Part of a small language model's weights: weighted sums over earlier layers.
Each number is 50 + 12 x the weight over its row's rms, rounded and kept within 0 to 99. Layers, rows and columns count from 0. The size before them is the row's rms in percent of the matrix's.

# up: layer 10 MLP up, 1280x320, rms 0.0536, rows 917-959, columns 80-159
# down: layer 10 MLP down (transposed), 1280x320, rms 0.0536, rows 917-958, columns 80-159
up917 102:57 57 74 49 64 75 40 40 57 50 63 41 50 61 24 39 47 79 36 28 42 60 54 57 59 73 51 57 52 62 32 51 44 53 29 51 65 45 39 54 44 43 33 44 32 62 64 56 49 60 37 53 54 61 67 74 80 36 44 49 60 77 42 28 43 55 32 58 61 33 45 53 67 60 54 44 46 37 51 63
down917 100:73 49 35 65 67 76 60 55 65 42 73 58 45 67 35 29 70 39 46 57 35 62 41 44 57 49 51 49 54 58 43 61 46 62 18 69 25 55 62 52 33 46 36 61 52 54 45 51 41 26 39 57 42 47 55 67 58 30 52 62 51 57 47 52 39 35 53 63 63 48 54 39 49 74 74 46 46 55 43 33
up918 093:53 59 50 58 55 64 70 52 44 63 30 38 43 55 53 20 41 50 58 58 67 31 61 65 43 48 42 51 49 27 18 62 63 46 68 53 38 62 40 65 58 45 55 62 65 51 90 46 52 57 57 50 56 42 52 40 41 41 47 50 58 47 36 26 44 42 82 36 31 38 47 65 43 34 56 36 61 65 45 28
down918 093:31 44 45 51 33 60 60 65 57 50 56 43 59 49 50 25 51 46 52 31 44 47 50 49 25 45 26 61 61 46 38 58 49 41 47 59 53 19 52 45 42 76 51 46 51 44 52 30 52 00 56 67 65 55 62 47 31 51 50 50 64 49 53 56 37 51 83 62 34 46 70 56 40 30 42 53 45 44 50 40
up919 095:43 41 46 53 63 40 48 72 52 63 47 36 66 48 60 45 26 60 55 56 49 49 44 56 60 51 54 53 24 50 51 56 43 51 43 32 49 27 46 60 31 52 43 42 37 71 45 53 41 55 35 45 64 58 68 55 48 65 11 31 35 55 34 56 55 47 81 59 45 39 44 54 62 51 49 20 59 58 45 46
down919 096:45 45 34 61 30 75 36 53 58 60 47 48 28 45 56 50 57 53 75 57 45 38 34 46 76 54 39 59 53 68 53 48 63 65 44 47 52 34 66 66 29 57 41 41 33 54 42 36 80 36 63 53 53 35 42 44 52 61 50 60 66 65 55 72 55 49 59 69 43 28 51 68 54 40 69 69 31 48 69 46
up920 100:60 48 54 17 54 62 44 43 60 39 53 44 49 39 62 64 68 53 44 28 65 62 52 42 65 64 38 58 65 35 58 32 59 47 47 62 54 52 42 30 52 70 62 64 68 64 56 66 61 60 71 42 41 72 55 47 43 48 37 58 59 47 58 34 40 52 68 58 16 45 45 48 44 50 64 38 27 41 48 61
down920 102:41 68 46 38 36 49 41 43 45 33 73 46 53 65 46 47 34 36 57 47 42 54 46 46 62 60 60 59 34 37 32 29 42 53 62 29 44 47 57 57 45 41 64 71 56 59 33 50 44 46 45 65 26 71 38 33 42 48 41 69 54 45 48 25 44 41 38 71 71 38 39 02 59 39 75 51 55 46 50 48
up921 100:35 54 51 48 44 50 45 40 32 64 48 57 49 45 47 48 45 50 47 24 65 45 45 52 45 74 53 58 80 50 67 53 56 39 49 59 58 37 68 58 55 48 65 38 32 51 47 67 48 52 43 57 50 39 61 62 64 45 50 42 37 41 63 55 36 82 42 54 46 55 59 68 52 44 66 48 60 60 57 38
down921 098:60 53 61 26 72 46 59 63 59 69 57 51 39 46 38 41 49 49 41 41 56 36 57 51 65 54 56 47 63 60 66 55 38 61 56 45 32 41 69 53 48 28 60 60 75 43 50 48 38 37 62 48 34 55 37 67 66 31 43 69 60 56 58 60 73 35 62 40 64 72 40 64 51 44 37 68 61 53 36 65
up922 091:63 54 59 49 60 53 37 74 62 71 68 46 61 45 52 54 42 60 40 55 50 26 41 57 57 95 44 49 29 52 49 38 40 57 61 41 60 54 43 39 56 27 39 41 58 70 36 54 56 42 47 54 79 48 66 60 49 70 47 47 56 55 43 62 59 71 54 64 50 41 61 46 44 40 50 44 71 60 57 47
down922 094:45 46 47 52 69 49 56 51 63 63 35 42 34 42 43 48 41 34 65 28 48 65 57 47 59 32 49 32 56 63 63 49 61 59 43 46 27 50 44 35 48 57 53 45 54 33 48 46 50 00 49 51 63 69 44 35 42 50 33 52 68 48 40 47 31 58 40 43 49 74 35 52 65 55 31 41 58 57 46 54
up923 098:63 57 56 47 52 60 42 55 54 30 39 34 48 62 62 41 63 27 54 41 61 49 58 44 75 56 49 69 63 36 16 56 48 60 64 55 51 59 36 43 49 41 48 41 49 60 42 68 49 62 44 42 60 34 65 41 45 60 56 52 60 55 68 23 54 58 66 53 47 43 35 51 37 47 71 44 26 64 55 54
down923 101:60 55 43 52 40 44 61 48 52 50 69 40 36 58 54 31 38 44 42 58 63 33 47 49 41 40 51 33 69 44 30 45 49 50 52 53 39 55 49 53 55 49 38 45 43 45 50 50 49 68 52 56 37 32 53 50 35 38 53 58 70 36 63 85 63 48 44 54 42 61 52 55 56 68 70 55 32 46 32 44
up924 096:59 52 26 60 65 61 69 59 76 29 41 60 62 63 47 45 49 42 44 31 65 56 55 55 29 44 69 36 48 56 49 53 34 63 44 46 66 57 52 55 40 33 47 44 32 46 32 57 33 60 56 44 16 53 41 49 45 48 29 42 45 30 78 50 61 50 58 23 41 49 42 40 47 35 71 65 42 49 50 59
down924 097:53 49 46 46 54 56 74 40 58 37 50 38 38 68 66 55 34 71 42 54 56 39 45 65 45 58 33 29 47 40 40 43 52 56 53 66 37 26 61 36 37 70 60 60 66 56 46 32 34 89 36 55 51 67 70 37 42 58 73 45 49 52 48 42 61 36 57 48 43 55 35 85 51 30 65 51 57 45 63 49
up925 094:56 55 51 50 50 39 46 35 41 48 45 47 69 53 61 37 30 53 54 44 43 59 60 62 32 45 27 34 57 35 43 46 70 53 53 78 44 61 49 63 61 54 33 41 36 22 31 38 67 67 66 40 45 50 48 45 44 50 30 41 50 55 59 39 56 60 68 59 59 45 35 45 30 52 67 49 58 59 63 59
down925 096:66 42 59 46 60 47 39 46 60 49 62 47 48 57 46 35 45 56 57 48 56 39 82 73 46 34 18 49 38 32 66 42 55 45 38 42 67 45 35 52 39 54 64 33 43 50 43 41 48 05 58 54 53 56 46 64 55 54 31 37 55 50 67 45 44 40 39 48 60 53 30 51 43 37 49 28 77 53 44 41
up926 095:51 60 48 23 49 50 70 33 37 43 19 39 43 41 44 50 36 57 34 43 60 53 34 53 40 71 41 57 52 39 54 54 55 41 70 50 45 56 41 52 46 47 35 69 15 56 44 57 72 48 35 48 49 50 55 57 57 55 54 43 67 54 52 22 53 47 35 58 57 42 59 47 58 68 32 50 50 42 43 51
down926 096:71 55 69 74 57 40 39 81 74 67 62 43 46 31 53 42 44 49 40 43 58 42 38 47 73 47 64 49 58 40 50 54 57 84 44 50 65 60 54 54 49 56 42 49 33 49 29 56 35 15 53 49 50 54 62 73 39 40 44 40 45 48 51 39 61 53 25 67 58 42 57 57 60 65 61 56 37 50 62 61
up927 095:56 61 59 48 67 52 35 56 46 39 35 65 44 37 50 56 66 46 49 29 51 37 48 41 46 27 61 53 37 69 39 47 51 43 50 65 53 34 41 49 51 32 53 52 48 35 58 38 32 51 73 54 50 40 48 58 80 48 25 57 50 46 52 48 44 53 48 55 50 39 38 26 25 49 29 50 60 57 53 44
down927 098:37 43 58 53 38 47 39 47 60 41 48 46 59 59 52 49 47 68 60 54 51 64 58 54 33 40 64 51 31 50 44 65 40 58 41 54 35 41 73 48 50 50 52 72 33 41 49 45 50 00 42 36 46 45 25 35 37 63 67 78 57 40 46 50 45 51 61 63 49 53 51 56 55 39 44 65 82 49 58 41
up928 100:52 68 65 71 58 62 40 57 55 50 44 67 41 43 69 24 24 60 54 59 53 53 72 59 52 49 50 48 44 17 58 49 70 67 48 44 54 60 48 66 40 56 66 49 45 60 57 71 54 55 61 47 58 69 50 70 53 48 46 51 39 62 37 46 37 51 80 51 49 60 28 43 38 46 61 47 26 42 65 39
down928 101:61 61 39 55 52 59 70 42 50 47 41 42 62 42 70 23 44 62 42 24 68 57 57 41 30 53 30 34 59 61 71 54 53 74 41 62 39 51 55 38 48 46 71 65 66 65 61 47 75 12 50 49 55 41 59 47 54 41 53 64 38 62 57 67 42 68 45 54 38 50 55 33 34 48 40 60 53 60 55 43
up929 097:43 37 56 48 43 46 63 55 63 64 50 51 62 42 47 40 30 85 40 49 36 50 46 47 55 58 67 34 28 40 62 57 50 47 34 66 41 34 54 53 57 52 38 46 43 51 56 54 47 55 67 39 57 50 65 66 55 71 32 23 52 44 81 59 36 49 60 36 71 54 49 45 70 63 43 60 52 44 38 54
down929 100:51 44 43 59 49 42 47 51 53 33 31 35 48 66 48 38 66 50 38 61 47 32 46 40 47 53 54 51 46 44 63 40 60 52 54 39 46 48 46 40 61 60 36 42 49 73 46 66 38 05 61 57 50 55 33 62 59 45 65 55 67 38 40 57 49 38 38 39 61 52 60 44 67 43 27 50 57 42 54 42
up930 101:45 62 56 50 44 79 36 40 47 49 37 67 51 53 55 21 46 51 35 26 63 72 51 46 46 55 50 39 42 59 59 63 28 33 83 56 48 03 48 62 47 33 51 32 50 38 66 50 65 57 46 54 54 57 37 43 68 37 55 45 29 54 33 60 56 50 38 44 34 57 44 53 55 58 66 56 59 69 47 55
down930 100:42 86 50 35 49 55 64 22 64 60 47 49 40 41 41 43 71 61 39 27 50 55 63 34 38 44 25 51 65 60 50 72 37 51 45 45 75 47 35 43 36 50 55 51 48 47 41 56 49 40 50 49 47 35 34 58 39 55 52 47 59 65 50 35 48 67 56 61 46 57 64 44 56 52 48 53 54 43 54 32
up931 100:56 49 51 56 47 58 58 60 40 52 42 42 66 44 41 51 48 44 47 32 47 56 45 42 55 47 49 39 76 50 47 42 52 33 27 43 58 35 46 48 33 44 58 23 41 46 29 46 47 61 67 35 37 62 56 36 56 34 54 45 58 55 36 50 66 72 49 49 34 44 33 31 41 77 57 69 33 47 63 39
down931 100:43 38 67 45 29 49 52 56 53 59 43 53 47 34 58 47 55 58 61 60 64 47 45 56 47 44 62 61 55 63 35 33 59 58 46 62 50 45 51 42 50 29 25 56 50 35 62 57 37 00 60 64 40 80 55 38 38 42 35 47 42 61 46 65 45 59 52 62 46 52 64 51 41 42 57 61 31 26 59 42
up932 094:52 72 52 59 63 38 37 61 46 46 56 74 51 48 58 40 58 54 41 26 58 43 58 43 43 40 49 29 48 47 32 57 54 40 52 54 38 46 61 52 57 53 36 36 36 45 61 52 37 51 62 57 67 57 63 36 34 56 35 48 61 75 52 51 14 44 64 35 60 53 53 34 55 25 47 48 64 43 46 49
down932 099:43 48 43 36 67 38 38 33 67 45 49 46 64 55 34 51 51 53 60 59 92 36 53 51 43 49 32 25 53 67 52 61 53 68 47 44 54 49 73 42 52 48 65 51 55 34 58 25 55 00 55 52 53 63 48 51 38 52 63 48 60 55 50 61 53 53 47 46 51 61 60 54 43 57 48 42 32 39 22 49
up933 110:58 65 30 47 47 43 70 47 70 48 57 63 45 31 41 59 48 48 50 59 60 49 55 70 38 31 52 34 55 47 35 33 48 53 52 59 54 47 50 51 63 42 43 66 51 57 48 42 37 58 52 42 66 56 60 55 45 52 23 51 41 52 38 33 53 61 65 23 48 61 33 54 40 49 35 36 57 60 20 61
down933 106:39 70 33 70 58 44 72 46 38 38 62 63 61 61 49 52 24 48 50 79 34 49 63 54 73 27 40 38 44 58 63 54 35 56 44 57 40 49 51 52 59 46 49 44 45 72 26 55 54 16 47 57 37 40 44 35 42 67 34 36 53 65 54 59 36 79 49 57 36 30 27 55 43 36 58 56 53 54 44 56
up934 094:54 31 65 20 57 45 38 43 70 36 67 50 58 54 75 34 43 46 64 37 85 60 64 28 49 61 36 34 46 49 31 65 33 43 62 72 72 45 36 59 40 62 43 46 31 49 52 73 65 50 48 50 70 22 52 53 48 53 37 65 35 57 35 30 68 67 48 50 73 43 49 49 57 55 65 42 68 66 69 55
down934 097:65 60 43 29 60 49 58 34 48 31 53 51 65 45 65 68 53 41 51 44 44 53 37 57 65 62 37 40 61 33 74 60 56 36 65 57 38 34 60 58 61 57 57 63 53 57 29 60 79 13 76 67 49 49 40 67 46 51 48 26 61 44 45 45 68 61 38 50 30 49 59 36 47 45 51 72 52 54 54 49
up935 110:65 52 53 44 49 49 37 45 48 43 54 58 43 47 31 47 46 38 54 50 72 39 70 52 57 51 46 30 45 53 54 44 38 42 32 74 59 59 32 64 19 53 81 51 77 56 23 74 49 57 61 59 30 38 64 57 61 50 49 47 63 56 41 48 40 42 64 49 37 49 53 52 25 61 49 48 31 50 48 64
down935 107:45 49 52 43 49 47 36 37 53 47 67 60 40 42 65 42 58 38 48 34 65 50 49 40 54 46 25 42 50 53 61 61 36 42 46 65 59 59 47 40 57 52 69 54 52 54 54 63 32 40 68 53 44 56 41 58 57 66 51 55 61 38 37 50 30 41 57 52 30 85 43 41 48 54 39 46 37 54 61 53
up936 103:52 28 46 54 68 43 50 66 62 48 50 46 54 60 30 56 60 62 57 31 61 45 41 64 47 49 59 60 46 37 35 54 47 58 52 47 43 45 66 54 53 44 53 34 47 40 35 24 54 57 62 38 69 52 63 48 44 69 42 55 40 42 48 51 43 35 51 34 41 25 60 48 79 35 45 48 62 71 37 53
down936 102:40 56 46 51 67 30 45 61 57 42 54 55 46 41 50 52 44 44 84 61 44 62 35 51 49 42 47 61 54 50 32 37 40 56 36 66 53 69 69 74 61 64 37 62 27 56 39 51 42 21 45 38 29 49 61 47 51 44 34 26 55 40 43 65 49 30 37 63 57 38 46 57 58 89 74 63 66 61 44 58
up937 097:57 54 53 78 51 46 50 82 67 49 28 41 56 41 46 48 49 47 59 45 81 49 60 77 55 43 46 36 55 41 51 58 54 51 57 33 59 51 41 63 47 60 26 58 44 33 46 56 49 53 60 49 42 21 62 62 67 66 54 56 50 63 55 32 38 30 34 55 55 43 71 57 53 48 33 51 41 39 49 59
down937 095:46 57 39 61 32 54 46 68 42 29 61 48 33 67 48 44 59 44 68 46 56 43 38 43 55 29 59 52 49 43 46 61 47 45 34 63 63 70 51 35 54 37 36 35 63 53 63 53 45 17 41 43 47 56 48 45 52 56 56 58 81 41 56 31 49 40 71 53 50 46 49 54 61 76 54 61 41 23 45 51
up938 095:67 47 41 46 70 56 54 68 62 53 44 50 46 63 35 34 71 48 53 66 66 59 50 49 57 58 43 43 61 46 43 43 58 39 41 43 69 35 44 42 38 32 43 52 55 63 44 63 43 54 49 47 56 63 49 50 66 58 39 50 37 47 56 47 53 67 75 55 50 50 57 54 78 48 66 56 27 62 56 47
down938 097:55 65 51 34 55 51 51 47 63 36 63 49 28 66 50 53 33 50 58 44 38 53 45 50 41 40 50 44 42 64 63 38 44 55 49 51 34 55 30 38 50 73 51 68 50 50 38 40 38 36 48 49 57 40 58 50 68 31 58 53 59 59 45 27 45 47 56 47 71 30 50 46 44 48 39 52 40 38 74 13
up939 093:57 30 54 46 60 59 49 40 38 48 57 38 40 47 58 72 51 55 27 21 74 25 31 41 72 62 38 46 45 34 42 40 59 36 86 45 47 27 46 53 71 41 36 51 62 69 56 37 75 58 67 32 63 54 53 55 52 68 57 32 25 40 44 47 71 63 51 57 51 48 47 33 51 48 31 47 39 60 50 75
down939 096:31 39 59 19 52 59 52 58 56 64 42 60 48 34 50 45 28 60 64 62 70 39 47 72 55 55 34 57 61 45 47 59 64 42 60 70 48 44 66 61 62 52 47 48 48 50 52 47 32 47 60 42 78 59 57 53 64 56 47 54 59 30 69 35 33 48 66 43 67 43 53 53 48 42 28 50 53 70 26 53
up940 101:43 60 63 53 55 70 47 48 55 46 42 52 62 43 51 42 54 81 41 54 53 47 55 59 62 61 49 52 66 45 60 65 63 42 41 55 53 61 25 65 44 43 56 38 54 34 38 63 50 65 61 53 47 64 70 65 64 54 66 58 61 44 32 36 71 41 53 39 45 48 22 37 37 36 77 45 48 45 49 42
down940 104:32 51 59 55 62 50 54 58 46 61 43 40 41 50 47 65 66 59 32 61 21 50 60 58 48 56 49 56 44 31 50 47 28 62 46 66 50 62 55 57 35 52 50 57 67 61 44 35 57 00 45 30 69 48 55 41 37 51 43 59 41 40 45 46 66 38 44 44 39 38 46 74 51 54 33 54 55 48 46 43
up941 096:37 66 50 44 60 50 55 50 43 42 50 52 38 50 34 55 45 64 46 52 51 20 57 71 22 74 55 53 62 39 50 68 52 42 49 66 34 50 58 42 59 50 57 35 44 55 42 51 70 51 63 56 42 51 55 71 29 75 40 50 47 50 25 46 66 56 62 43 45 43 38 54 46 56 48 51 65 53 50 43
down941 099:46 65 60 39 55 51 53 42 57 67 43 77 66 41 47 57 47 42 60 54 53 67 43 47 38 43 56 60 68 49 28 36 46 38 64 51 41 56 58 48 66 45 71 66 40 48 57 35 59 00 63 42 63 51 57 71 47 48 55 69 45 45 53 55 53 55 53 47 62 28 51 49 61 60 38 59 49 44 43 58
up942 104:54 64 52 35 53 69 56 54 59 48 62 50 58 53 62 42 40 52 40 29 64 55 56 59 55 48 66 49 52 31 34 52 36 64 48 50 71 32 52 61 31 52 52 63 56 59 54 57 56 60 69 54 63 50 59 52 48 53 10 50 45 60 40 02 66 64 67 58 58 22 50 45 45 62 37 36 52 55 44 50
down942 101:50 66 55 51 49 79 57 38 51 86 43 38 35 42 21 53 59 74 35 43 73 55 37 50 53 44 42 58 46 56 74 43 32 36 60 60 42 39 57 37 35 61 44 37 44 61 42 44 50 28 59 62 64 64 53 26 32 37 54 56 33 66 57 40 41 51 39 60 63 40 64 58 61 57 54 52 41 57 46 61
up943 094:47 49 47 32 49 50 53 46 72 48 23 36 47 56 50 16 35 39 32 28 54 56 41 45 28 73 34 54 49 51 47 37 52 47 39 46 50 48 44 56 63 51 42 41 42 07 34 50 64 51 45 45 61 54 62 45 54 66 54 50 19 46 54 40 46 51 50 58 62 41 57 33 78 36 51 69 31 40 54 42
down943 094:39 54 41 69 64 40 62 32 46 54 35 26 71 57 24 40 60 54 60 55 46 45 48 51 62 43 52 68 43 42 63 55 43 37 68 40 64 64 86 57 60 33 63 53 63 57 64 53 42 08 45 38 34 33 53 65 53 52 48 53 61 54 33 58 49 35 46 53 60 60 47 58 43 37 39 38 57 49 37 31
up944 098:43 62 48 39 47 20 36 58 55 49 55 55 65 55 35 45 44 49 28 27 54 57 61 55 43 61 59 41 50 65 48 58 73 58 43 57 53 44 62 60 44 27 56 39 33 43 52 38 75 67 56 51 52 31 81 37 52 39 45 60 50 53 43 42 26 60 42 52 44 50 38 52 41 50 48 51 45 48 40 55
down944 100:57 76 50 46 21 41 39 54 43 53 49 50 42 43 38 58 41 64 37 45 25 58 51 59 38 35 38 56 33 38 69 43 48 48 58 62 37 66 54 38 56 66 58 68 57 35 61 38 38 19 48 38 50 52 47 47 56 48 51 55 59 47 37 37 43 55 46 52 39 50 44 42 44 39 49 58 46 66 51 71
up945 104:55 48 42 61 57 42 52 36 58 62 31 43 52 63 51 38 42 30 65 46 71 56 69 58 73 64 50 56 61 45 55 63 38 50 65 46 30 32 52 56 58 43 54 59 55 60 59 42 58 66 75 52 48 55 50 51 67 50 38 46 56 63 69 47 35 53 50 61 58 55 67 71 36 61 55 51 58 38 57 52
down945 102:47 48 43 63 57 62 62 46 69 75 38 67 37 71 34 65 68 51 53 59 61 79 61 12 48 43 35 64 60 56 48 37 43 40 48 52 53 55 63 52 52 40 45 48 51 84 63 46 38 57 37 55 36 55 48 50 48 36 65 26 48 50 61 53 67 41 41 77 43 53 76 44 63 44 35 30 69 50 32 53
up946 107:58 74 58 52 60 50 33 39 35 55 68 65 63 35 62 48 58 51 33 44 69 45 49 52 41 66 31 50 50 37 43 58 46 47 53 41 63 59 56 48 45 54 40 37 48 61 43 59 64 68 69 45 49 49 68 50 71 55 54 60 43 70 57 34 69 55 32 65 56 36 55 50 35 49 81 40 44 40 41 38
down946 104:60 53 37 43 49 39 46 37 39 50 66 69 53 45 50 51 53 37 61 65 52 54 54 53 52 42 58 46 68 50 31 48 36 51 37 44 32 61 45 52 54 45 42 59 55 58 52 49 47 64 75 61 57 56 57 51 33 42 46 50 44 39 51 13 49 51 59 37 56 29 54 80 49 41 64 48 56 57 51 64
up947 094:62 45 40 44 64 47 78 64 59 43 74 28 46 57 57 59 28 43 64 61 68 52 61 73 56 57 57 30 55 43 51 55 51 40 36 44 35 39 35 45 46 53 56 43 53 57 45 40 54 54 46 57 61 63 47 54 30 34 56 45 40 94 48 46 51 43 49 40 48 31 66 42 44 50 52 36 50 73 50 50
down947 096:43 58 63 33 46 54 58 64 31 65 45 62 47 48 50 46 48 32 60 51 33 49 35 52 41 31 59 65 44 69 55 45 55 51 58 71 48 47 50 32 47 57 54 58 29 60 27 53 65 22 81 55 62 54 43 47 47 22 60 22 55 53 39 45 62 53 45 36 46 38 30 54 43 36 54 53 59 55 46 64
up948 093:48 57 42 63 27 43 39 46 37 50 43 48 72 45 44 57 67 45 40 57 30 42 61 27 38 61 57 30 42 49 49 60 51 58 66 72 40 48 34 48 20 46 62 45 43 59 74 38 76 45 59 52 59 49 48 61 57 47 42 37 44 52 32 50 33 52 65 42 42 28 36 62 35 64 54 47 55 63 34 37
down948 094:59 44 32 51 64 74 34 51 63 43 37 49 45 52 43 67 53 57 63 59 41 56 51 47 33 41 48 52 59 64 64 39 40 48 51 74 62 78 44 49 27 59 62 52 60 47 54 41 72 00 41 39 35 65 53 59 35 67 41 65 35 55 44 40 44 49 62 41 55 62 44 43 37 62 42 18 63 60 64 63
up949 099:47 44 63 24 46 43 56 56 28 59 35 56 53 43 50 40 53 60 34 67 46 40 38 42 42 66 74 44 43 28 15 49 59 41 41 64 51 45 37 45 36 70 57 57 41 42 45 44 55 53 56 40 47 52 58 41 62 51 62 56 43 38 44 44 50 58 49 63 47 57 45 71 66 59 59 62 52 34 37 76
down949 102:46 54 53 60 36 43 43 40 48 60 65 54 44 43 62 56 56 56 45 46 60 71 53 51 52 56 63 49 32 55 55 37 37 34 38 45 54 52 82 40 62 72 51 58 52 62 49 55 56 74 29 79 36 50 63 37 58 60 46 47 62 48 42 37 47 56 42 42 49 47 62 26 70 73 41 47 47 50 48 55
up950 100:42 35 49 56 66 62 32 46 58 43 26 63 54 30 57 42 46 54 53 42 35 44 55 70 46 25 51 33 64 56 36 54 53 34 43 53 43 35 59 52 46 32 39 64 47 48 38 26 61 51 60 55 51 75 52 75 52 42 53 35 75 60 44 26 37 49 40 49 54 61 51 65 56 45 37 44 53 54 58 49
down950 096:38 61 78 62 38 55 37 44 43 51 53 47 62 31 55 40 40 60 48 47 14 40 50 48 41 38 39 26 28 65 75 55 37 66 56 33 41 34 41 59 54 50 63 57 42 58 42 42 40 16 60 60 73 53 57 51 56 42 31 44 50 22 67 64 41 63 51 51 26 58 48 38 47 24 40 67 64 51 39 42
up951 098:47 64 54 59 40 44 71 57 36 81 37 34 65 48 44 62 60 68 47 55 54 45 80 30 63 46 57 53 61 24 59 73 74 54 47 69 88 35 41 69 57 62 35 45 28 51 55 45 27 56 76 53 47 43 59 59 48 68 62 49 28 75 77 59 48 42 52 39 62 50 40 58 45 63 44 45 51 42 46 35
down951 098:45 35 43 45 56 36 38 53 50 47 62 42 37 38 54 59 62 60 41 54 26 35 59 67 82 49 61 49 34 36 70 76 69 52 54 61 41 78 67 58 45 44 41 69 37 56 56 53 25 34 68 36 49 42 37 62 52 65 61 44 30 45 52 49 40 40 36 35 53 45 46 45 48 55 44 65 44 51 53 51
up952 102:69 45 49 49 51 32 60 52 49 60 32 57 60 48 64 55 59 55 52 40 54 61 52 44 50 44 58 57 62 43 33 81 59 39 33 53 55 52 48 55 61 53 59 41 51 16 58 42 60 54 63 59 56 55 64 57 36 60 54 58 68 52 56 50 59 51 65 56 61 47 59 53 60 56 65 70 42 33 60 47
down952 100:68 33 40 49 71 51 51 51 52 46 49 40 33 69 55 51 48 56 41 38 57 57 43 47 55 47 57 54 14 70 36 36 69 36 35 62 47 54 63 58 43 41 46 58 25 47 25 65 41 36 63 34 57 68 50 33 67 49 41 73 64 34 38 46 46 33 54 58 63 46 57 41 41 58 59 51 46 43 58 46
up953 101:32 41 49 42 57 61 47 44 42 52 51 30 21 47 42 44 27 50 38 48 56 36 46 65 64 72 54 43 50 50 55 61 31 51 62 47 50 49 33 53 55 30 47 50 46 66 30 52 63 54 62 61 62 51 61 45 60 47 68 53 56 53 48 55 34 47 51 30 46 57 47 35 68 53 47 69 39 72 39 51
down953 101:26 42 31 66 29 75 46 46 45 53 56 69 60 63 39 44 60 34 58 57 64 58 65 54 67 61 57 38 46 49 35 40 36 75 57 39 51 51 63 34 28 50 36 58 61 43 40 49 55 04 40 53 61 48 61 42 35 50 41 45 46 37 40 65 41 63 56 79 33 44 62 69 45 44 64 73 46 46 77 54
up954 097:49 50 44 66 58 64 39 54 64 54 69 35 63 37 63 42 32 57 61 27 52 48 87 53 45 55 38 45 38 43 49 52 59 61 51 60 54 52 42 51 49 40 49 52 75 38 59 64 42 60 62 64 47 49 61 69 64 45 56 43 85 53 63 33 54 52 40 69 44 38 74 64 34 39 31 47 69 58 57 39
down954 099:65 47 53 62 44 62 56 55 51 54 49 26 53 52 45 49 60 57 76 41 51 39 49 61 38 41 30 59 51 48 79 48 67 52 46 49 58 51 63 37 50 50 33 49 71 55 57 46 41 30 56 49 65 70 54 52 40 60 42 61 53 27 60 61 35 06 54 44 47 49 56 39 58 36 29 46 63 65 61 47
up955 102:76 52 63 60 54 52 45 66 58 42 27 38 62 55 51 34 32 52 63 20 57 38 62 49 49 35 39 36 58 36 60 62 77 42 40 56 52 59 55 69 61 59 49 43 46 50 42 61 58 64 50 53 65 54 38 75 42 50 36 49 41 64 70 54 42 64 49 54 46 46 56 20 56 43 45 45 47 33 57 57
down955 100:78 57 52 40 43 33 19 66 45 47 54 51 61 73 39 47 59 44 52 44 79 50 46 59 51 33 59 30 48 35 57 48 72 56 46 59 54 55 75 45 51 49 37 46 51 50 38 34 43 19 62 50 34 52 68 59 32 63 59 64 49 64 42 50 36 57 50 30 41 39 45 36 48 47 56 51 59 44 79 55
up956 101:37 54 64 49 49 38 58 60 48 62 40 44 37 39 74 41 58 42 54 37 62 40 63 60 22 52 33 43 45 40 37 32 44 39 53 35 38 54 75 65 45 33 64 46 52 69 50 73 48 63 44 56 50 49 59 70 46 47 42 49 49 61 67 55 33 37 62 67 49 64 51 54 19 51 65 42 56 45 36 55
down956 100:65 67 34 47 58 34 60 41 56 33 46 47 49 53 51 55 62 53 63 67 44 39 30 51 27 67 47 55 58 40 40 70 46 44 51 65 42 60 66 50 53 48 54 54 58 43 36 75 41 48 46 19 36 33 65 55 40 31 26 42 35 52 50 40 32 59 59 53 52 38 45 59 50 48 82 40 40 38 60 50
up957 103:59 43 45 59 51 53 57 67 40 48 43 54 52 41 49 29 51 71 52 58 49 60 47 69 55 65 62 32 47 33 58 64 27 52 41 51 44 47 69 48 48 57 78 38 31 45 37 33 44 57 61 34 16 49 55 35 44 52 41 41 60 47 58 24 63 57 46 47 37 48 62 58 30 50 42 51 63 35 54 54
down957 101:63 35 52 63 32 55 34 51 38 35 44 51 52 46 40 37 49 59 57 54 43 61 57 28 42 46 55 31 53 37 52 58 37 51 62 51 37 68 63 57 53 47 50 21 37 36 49 40 44 25 63 47 35 62 45 55 42 34 69 24 49 46 48 33 53 49 49 33 61 54 38 79 50 60 32 50 34 30 68 48
up958 100:48 61 60 73 59 56 42 48 65 67 60 65 56 42 56 45 55 60 65 36 43 49 42 55 34 60 73 53 45 50 64 61 70 57 45 46 60 33 51 71 57 46 51 47 47 51 33 38 56 57 53 27 45 44 44 68 55 63 53 64 33 51 52 46 38 70 43 45 48 42 25 70 49 65 50 43 54 43 37 56
down958 098:30 29 44 45 29 57 44 47 55 47 49 49 54 41 41 66 77 49 60 54 35 41 44 48 47 40 52 60 38 53 48 51 33 39 51 28 45 19 63 79 51 42 58 40 53 32 61 47 41 22 57 51 50 60 40 58 46 62 44 56 19 59 71 68 36 45 50 44 26 44 26 62 49 45 55 57 64 50 58 48
up959 102:63 64 42 54 71 53 86 34 25 64 37 51 52 49 46 24 44 60 55 52 59 46 54 41 45 32 47 48 42 42 45 39 58 44 31 47 40 62 39 49 55 54 40 38 54 47 35 52 63 56 58 63 69 40 75 27 62 50 56 72 73 50 63 42 70 44 50 48 50 32 39 43 38 39 52 34 42 45 42 62